Weights of a small GPT-style language model, trained from scratch on English Wikipedia: learned residual scales.
Each number is 500 + 25 x the weight over its row's rms, rounded and kept within 0 to 999. Layers, rows and columns count from 0. Numbers have three digits each. The size before them is the row's rms in percent of the matrix's.

# gate: layer 10 MLP gate, 320x128, rms 0.164, rows 72-88, columns 0-127
# up: layer 10 MLP up, 320x128, rms 0.182, rows 72-87, columns 0-127
# down: layer 10 MLP down (transposed), 320x128, rms 0.144, rows 72-87, columns 0-127
gate72 100:487533486493506500537551555540489510494524466506511486500520464472558543467453521504461488510493523494490502546548504452505499485522460504492497509492546500491523463490521520490460472496464498500482489541511473446476518472471469492525511486488485547489483484528489539504500548500461513497516506502455500495496481501504506508497530500513477471506488542496490529474483516492505550543539
up72 100:475521439488526515486496522449520466532452506537507460504461464476537485484489510524536517461513500558454452544499468490492528494531492464479529497508535520482511508517494525487486528496459509515505493508511482548498503478458507525504477463492457482476517526526516499507481508486517523448522524514530491525485485542503473534509481481517489544472488492503490499510514446487502483498496
down72 097:469526510511502560513520523483526518501508486478501524418498485520473437453484462484507519538543463508487494479495512521495508451498487479523493482490501491522543508497470518489553522515489475552536445513548452494499504491514495500516545492541494459498504508455539506498500498520491476516487537501487461506493476509504495494501511531508498497499456491493513477512469485488495517444513
gate73 098:465517558533485474484491509540524476526486494470495501507473518483519492465494525489486531510488458495459487523500478478461468496484493483517516531497514489523523493519500491562517512516493491549482467480484561504510507550483531518486506524497454516489458474490505523484426519479515470470477505525536514519494451498525548505483512492506543491530519486521470484471496535516470534509471
up73 099:477499489502488536479524498480514522498478515472472504515509470516519497483498478517474458493455522524516514481516541500560472470481482546503487508515454473511456498510489560523477574535519492528531519519487533463497483465543499523513479518515542502550533499500495484515519517474505451478486469472491513496506533478486476539459478529512480502483497499472525511535523533503504519457508
down73 088:489539527498499504478505495493518508520466488420518488507493482490497504506526536491481493532492502496523449555501542507512503477539532557497497501516464484493480526481482495516498528563507515521522514473495518480495482488537517483511532487503485502541490485468509481479462472503460460466500515475512487460482483444535445486480525509516520445482489539524501488527462515482511537497473
gate74 073:510529536501492475545544542466492507504510469511489483517491501503563475476519486503475529495498513444501468512521505498551485528512457489488505478495490469491497501498498514523442520495490485500484524534501531514428481506494495495467527501511520507456511492544490473449506516513495507484513458527531519508491462494480515434539490472484492515498499547502510476493491518499499492577470
up74 068:514518526509503486546542546473494509532503473500504462526485503514567490484520493518512528489508520447517469512522519506531504514503453501494506460482497508485497496501489502497445516491475488486511526547496523526436468499499503500461536495515522519470514477558484464458508519507489538487520456535528498516481468507493525443532474480492502525495481530504524496498504507493484501575476
down74 082:533496460427473491469489506547502502513523519454480488510518534444509519455552544503480494466503484486479505493468519512509512447491562461496503508537489497480472482474517496512482504509491510496491524530489513508481504545483507506518460462473518478496506516535513482501488492479542543520485507468528466537488537492515507495495438549489504497478519490493468499499486527501503496532541
gate75 116:468542506504505501512510535528428530502499525515522506532506463551488485468515485491511475501532490476498467500537488487487448492509501520469505503490493502516526490509458499493508492483496527483534520517518499534530512438540519519504517518505520556494505521454491521487444499539507484521493528524466532545441532532553474466512490453482502527498490513531507519498474520522494481502491
up75 121:489546531507529494571521513514482520479496525500533511555510445500465537461506525477491491480470529442484465512529490517485500534504535534491522489492489493537501506520490505511512498475483511509529500515509539511512519477512487494529509513497494573490509496473486527510479457542509536536521495530453502538463523537525494519499467454470500520480522539535483517485472514502480505493499
down75 103:508477517509489539520480528546471500523470522514495526533497500543456507480446505500498484515504479487468520455482513508475514508478524523503509554515489490483483474549491479492493502497514522539506474500460513539476494497499501513528474465493525511461494520511492517526489428551528467545478460463479456503509518467495493491506492532493548521513557482494532532540503498485532479500475
gate76 092:541475478497489486500444515508497487519484505504532498518528473513538546489459471471514527489467531504470485490498505516518448550503479444491501512462506494453511522499523499487483528528533476472495500494500537531491462503559482484517482511500524448515529460533499531496512489520513501471543518515485481479521486488503511510556509477478451511486485514507468532564494484468473503530508
up76 095:521462507519505468513513481481534515486537489533521520531536454497511506512471491498507529472481477522488507502446541521482482539511520460535494489512491490464473534493490467513483527463518518515513499518510537542471479470503499480504486516509512473462526496564485498495523485565503481465553531509436512519527503483523506537504488472496485490496467547477483539542482508485538507511502
down76 093:458493509543478531488496497504507522483512553414470517479508505518508488468502508511538477468484493500489487516519546558509526528503509490541522475522465552503496532540506472493523503504457471500506513504490480551515525521519512498495531465467465504498480552510527506505536499516520440509477496504500474484474525493479499505504540550484512523533494507508506539520506533469469489513516
gate77 114:475430519509533454504494494487454538481530481496509491505538520525475511484481511452485505544467508465493515471506456527497474475500500534480525472510497468485542508485532509521507514551478517513486504495529531489498513522518505516459543531506485521498453490540484509482512498519502521487483465467479472496487484497459505521490491500495519526459482530527504528550494540562554500513507
up77 114:498518536464480489505533503520494472466509502494482561512493493500467488464504479506503480462530522447518497489502591469504499503490474463516471495461493520492484496496473489453486502513534525492512518536492530537495541456522505472528476489469543515506483480515514491509486455508482509462516536540471537499486516502535496520528514526537497482537513519522445484481534494461489504513507
down77 096:495525513533527512523537498473501509491468477567521500536492498495486521523476494524522455509483483474459508557514549505468562564488510493507509499499541524540507489501522475472476500478541477471517493521443470505483487472518460475516483465488505507472472507498531516527470498483498478503525483486493485544506502497473497526527482511511498501481554491509507558470532489525526489506472
gate78 100:467499542490481505434499519479486499553474495556511472454516476491499477506525507483511494512518472531449524498508493516476492520490510506510526518509524495489496506528498498474472484533522467447492524529489518472560548493506516481496513513514497530509505516467464483517485504521531494527511474458540516486531515493462476488491551449472537469530490470486456500471495519525485536473470
up78 080:515494447496515497521517490528508519451538484431481533532467506491535520496481492498522503460471515465554458503511491487523488485500489478500474517466493508527500495444516498508523532459487520529508506479520474546463442492500483492491490478490515485501509467513495507462529473468479505456526500514455476510471488535542529524500464518533503528456499495506542504522502465486486462518500
down78 099:502524486494487516512503492485502522540545512513472481527496522493527462525512543472472510507474499466522474464519505483473507538477504523483503520535451483495514488504552476536490507448466477518544478464465539523457485486522461484493495494476459502510494504491473516506505536477547500497496535491479489541508483487533513519501472493499478472497481473511511463478486499428531539481561
gate79 113:516503481528503450495444477519474494488462526466521521515505528529472526500508469507500483483545547549520488501516503477436567451501524501475471527504537453490511475510492508514488500483500499557497479503509493508487490528488498499447487489515514514508509497490499514513490496476464478521509537534497521502511522486505531500489548521540467505488500470502463510452479512497488580500515
up79 109:509509550515469468498488498554554479496474491500493470527496525495459520500519538496499487469492498530519482481521519492473495484534549485504472518493522478487501505481521519503534509525510507529549512491478495556468516501524535542527548497530474495487554516484497501486519504442514536456503495504460507448482497505508458484472471483517502468523482465452505463509476459503507490463512
down79 091:471549482468513549499453490544477495519470453464510512512478519500513483474455487508482504527498489512516506472492528538547555493516484499512535510466508482520462500487494524498527521511504495502455518513464497545478499498525512462534501462519513491488488492503500481476486469463539456513485481539447532481514502507485474561510550475529499490473480481489506508468532509508465467515508
gate80 094:592496501499454496480539495453507505548487490480494518464495506484522530497510493490514494481499484507472540483490571481512488507485483487507493495501507501536490508551523490481510492524480536503500520515484537481512521539502482539498494473493445505481494500451499509484456515514422514507504508490469502493523445472517485497507472485484523481542531478476463490498563507491508479482493
up80 082:455485492497505512502478451531501524454473537506510491538537471506439490551540498508499511525481512464520456508500478487480512459482515485500506494497480489494484517468490508505476552505495485485483509488505490576535476497496491484502492508484539516481490479531509513527528476510506553526528464516548506507469515519457501493499478500471473503508453475459538470520446513461511491533507
down80 112:487481454534504544438468491484532517485491504515488517525498469484519477468487512483480458479469508501526486487492498459500502507493509512491507515504490516525503488504497517487472524514513543493520468468479471508454461522475487507498472580518479545503514488506483495491488536478485542535481530523501547471521450512461450507521507479460499524527478477547502479491485504458457493543497
gate81 103:487509489501538507505497556518484501482515500480521494503477481469470505497457535516543496534482500473524509509485475523517538504502456480499527484499505504459541474456499486521504512538484520490502452470509483484492527514502503527484524508549456504551520487550503518522509503523463506509517486503458461526510501477549492510462483508476462459527490488532488507454483526494472579461488
up81 112:547506466484501465449550495541493495516523519508468466515522493511451511497478491495511541505481450503533521479487481482499563497454490486517513489485487535501496504471486487532522506509488534484495520497508510536518460528516531492488504505486490507480509471538504464531509507520508417493499492536444532513522498481477492512470501498474476494481523490524474460490517533491491505421489
down81 102:498512523512472495509493482515439495484488474527519553481467515486499472557490498522515500516520467488442506538542497524548498505489479486491567477527471477477482480472487521498523565508463491507518506491503472531510514491485490506551486484524513498479468463484569546501496497459504509517476457492481501490472484488532492487521453500510499522514492468493521510493514525499545473529489
gate82 111:488501462493495490501474512473488497508540478510507510520478529453513500470480470505518514518464510494491501504512524462519493502500531483467516508546470466518471508523504542495498464475507570481527486495498503513517482505481471570535440509569486523478499536481493471456487545501482505530472531539450527484530536521520506466464514465492500487485486516504518478550507483508499501505488
up82 119:502510509493480497449543492490474506459500541507475491516540495478530517475508475458502478494519547491529573507491516504500482501489456532476494481551498490527485556527502463499513483432491500476521494500489545506476500515519464528526534514508495510482455514491517523520468465464495469501545518489509506467525530515511509481487464443492501516533467520505538505495515509513517504543507
down82 104:511531522504462494511492506509486463481550510512523553517504517489496485488487481485517500477476506453490535522525480488459528495509501523528520511496489466486520568473441491485510494522483479545513543523461509498492507497483470467545507478491493500510432461534474471494478486526510506487454517470502472476541456472485513458500512448511510455489481519517495538516490501480501503483460
gate83 115:509483459505513439476515500503468472533511535518512479522506447419488493485491439518475508474502479504510456501498458513486504504490540528485485503534520488483513527481483513496521507452470506510483487467497535494511532503487471532520462509516542516473516482459486469482486496475510489496550553525529521497477471479500497495490488474494492467474497505495509502456472548477541542489481
up83 110:490476516484474508543471506489484486488487529521514479523480468498492483500504509511490495530491509498464479507483503509499518474531518509456484463504504500472532501459487482527461510485466492495493532496508455501493544467511507485468523480519527485520539538508483437500477508481472496500494512528453471491503522484466502518603531511502518506476489460457503509507516482533451452434492
down83 104:511475479520521465487496526520528497486518528475484515516505501502505476472496475497479504476484488498463507494472498470518515487498516534503505524536494507504528456494436509482463533516462483494484492533515457526483479455477498495477508595553426506469521491485459487519509508510510485474468528513486501515522477491489489530501523535455480523507506537496488541496474486539474538535522
gate84 101:511528558471498519477428495515507508497499506545484539501473443499506470494496519482519463507505526494464517511521466531509532483471528521468492499489474470497475516507555542492520509484499523504510515507504520484548478509526511476530522477476504541533475499534502518500471525543465451496494506462466511511474513512530520502486510498531499514454520488547524506540507456497482554495488
up84 108:528511564508530470526516536508490471520538537505508482488488511480520491473500518534531452471483546533532492455467499498469494529499489424491477504525458512486479452466521493489504497484496486478489536485486518515504536484479524491512513486472497484484480478506499484481531521473504484479503481530474494436509500508496476495483493557530512475428499509509517502522504516494518555484531
down84 084:511530469484507553460498477525471541491512492450486514480504457531469522513495470503485516506505478425493482534458494505499494482486537475475514497512451445497469438478527505481490498470458492523522491520547507513488468524508514493507503461502514478512472514510531524469474485483474489497491501479518502461537541546458513499487504465486503462512478489542508515494491514502493541531512
gate85 111:519511491511515462498509497476553529461535552514551508480483493533486467537501473517531469502503526491457484522504480494472488503518539507488478487490483507509462513471502496489434480519503475487471495512514481466514474479475510545462500493553504517531469480527533493523494509512500479501472508532510488508487497494476494514507477507447459481458484529501495499512477517541561518567460
up85 111:535513508512498496505527526463498513511520557491544510539506465533517518548487476505506522499522515506484492503496478465508502466554452504472465485466496497499522482524512500515463510493550489502474558496502483497543531502487508553483520498537487471510441524521510507483518554523492468490457536519534475523485475491486499538448516497499523505467483539483500511500474508479530540515475
down85 109:434472499450490462505495535536516475492532483489536512492480521485504447531499519493483484539502517495540501526490455495467479491507514501531499514534489524475465478527518466512507522546485516525494552492567532474479538531451513559511477488489498514500481526489515480466469511489484463506488466525521486522478467490523498506553503476536506509524483517501520534521509510503500495485515
gate86 112:458478527500529503492494546486557544505507501488548499488514476476495564495510497509525562515500530488511481463512510485499478561462516526488530506494544503476502515533490496501512531502513484458510486495503527490521466480485469485443544514519528493482506501520507521567488476474503525523522477469507451505503516509473464465504483484489544467519549515507480494516507509526499464502482
up86 097:442475521526548487527511500493503477508563494492509488468544514487505518481503494520507538529532529491521501482541496545495531495505469476517505444516548482434495532513498517491517472491503499491491514517501513503520520478512483490511525495476500549472563516526495508517468481493512463511519478490482467488532503489533450526509502524485460471502492471483518525536531522541486444513515
down86 117:514478476469486490509464449534458468492477509450473528502541546499456482486517515492527503522513513487536502507516517494515532517536486470509462519486514480493491503512499513482481500529478505495485477493436537446485487485491473450504503475499522474507469480509478483498491531545481438538478502498493505466499501503516524470448509465514502506502502505490451452510522450520499449478515
gate87 021:517529472514505466475507513503473501511506527508553504515438525478540501514504492471511535501492483436462471528507465471489542502469445507525463482489496503524514543511510487587486502488502480522519493516504463498526458498498506528517516505538542499513549515533479540532511501514508484498514519513475524508486473479548541493482526513476510494523482501499512493446497507480500525511466
up87 018:503531440503502493480533523481466486500516483512501499493497498486511453496477553481518465516529480468494491515515469459499497494484490536511453493488512536488502514500490460525509474550466525520483483531480484498536484498517534524490496501527552480489527500528476514518480480507513498511523541475484531522511531480542554463496526484469518477553486527451528484456539521454482521487470
down87 012:531501548515493508497483472504512466503510487458512487495462517511483460533450522515497504473486485509481508533458523499509569473530503535541469521524511483520446503503476493499523524524520524530481462501508442516537488501473546497509496468506470501527465440491520528504543484483520479528491464529508505495476530549494481529502463473514507464467510498502481491488537520511520492469500
gate88 110:477501504517518487481519518480514518504497532539471477525522535499555457497508497473558519485481516494509509506487536457502510513475482512494475502518466483465502489542481509493498469480502456502526480513505507486466491460504499507497535491512501505534449492470534490479434482493517500478505480496471521524472560491494532464479504441492545500519552490515522519524526527473439456478511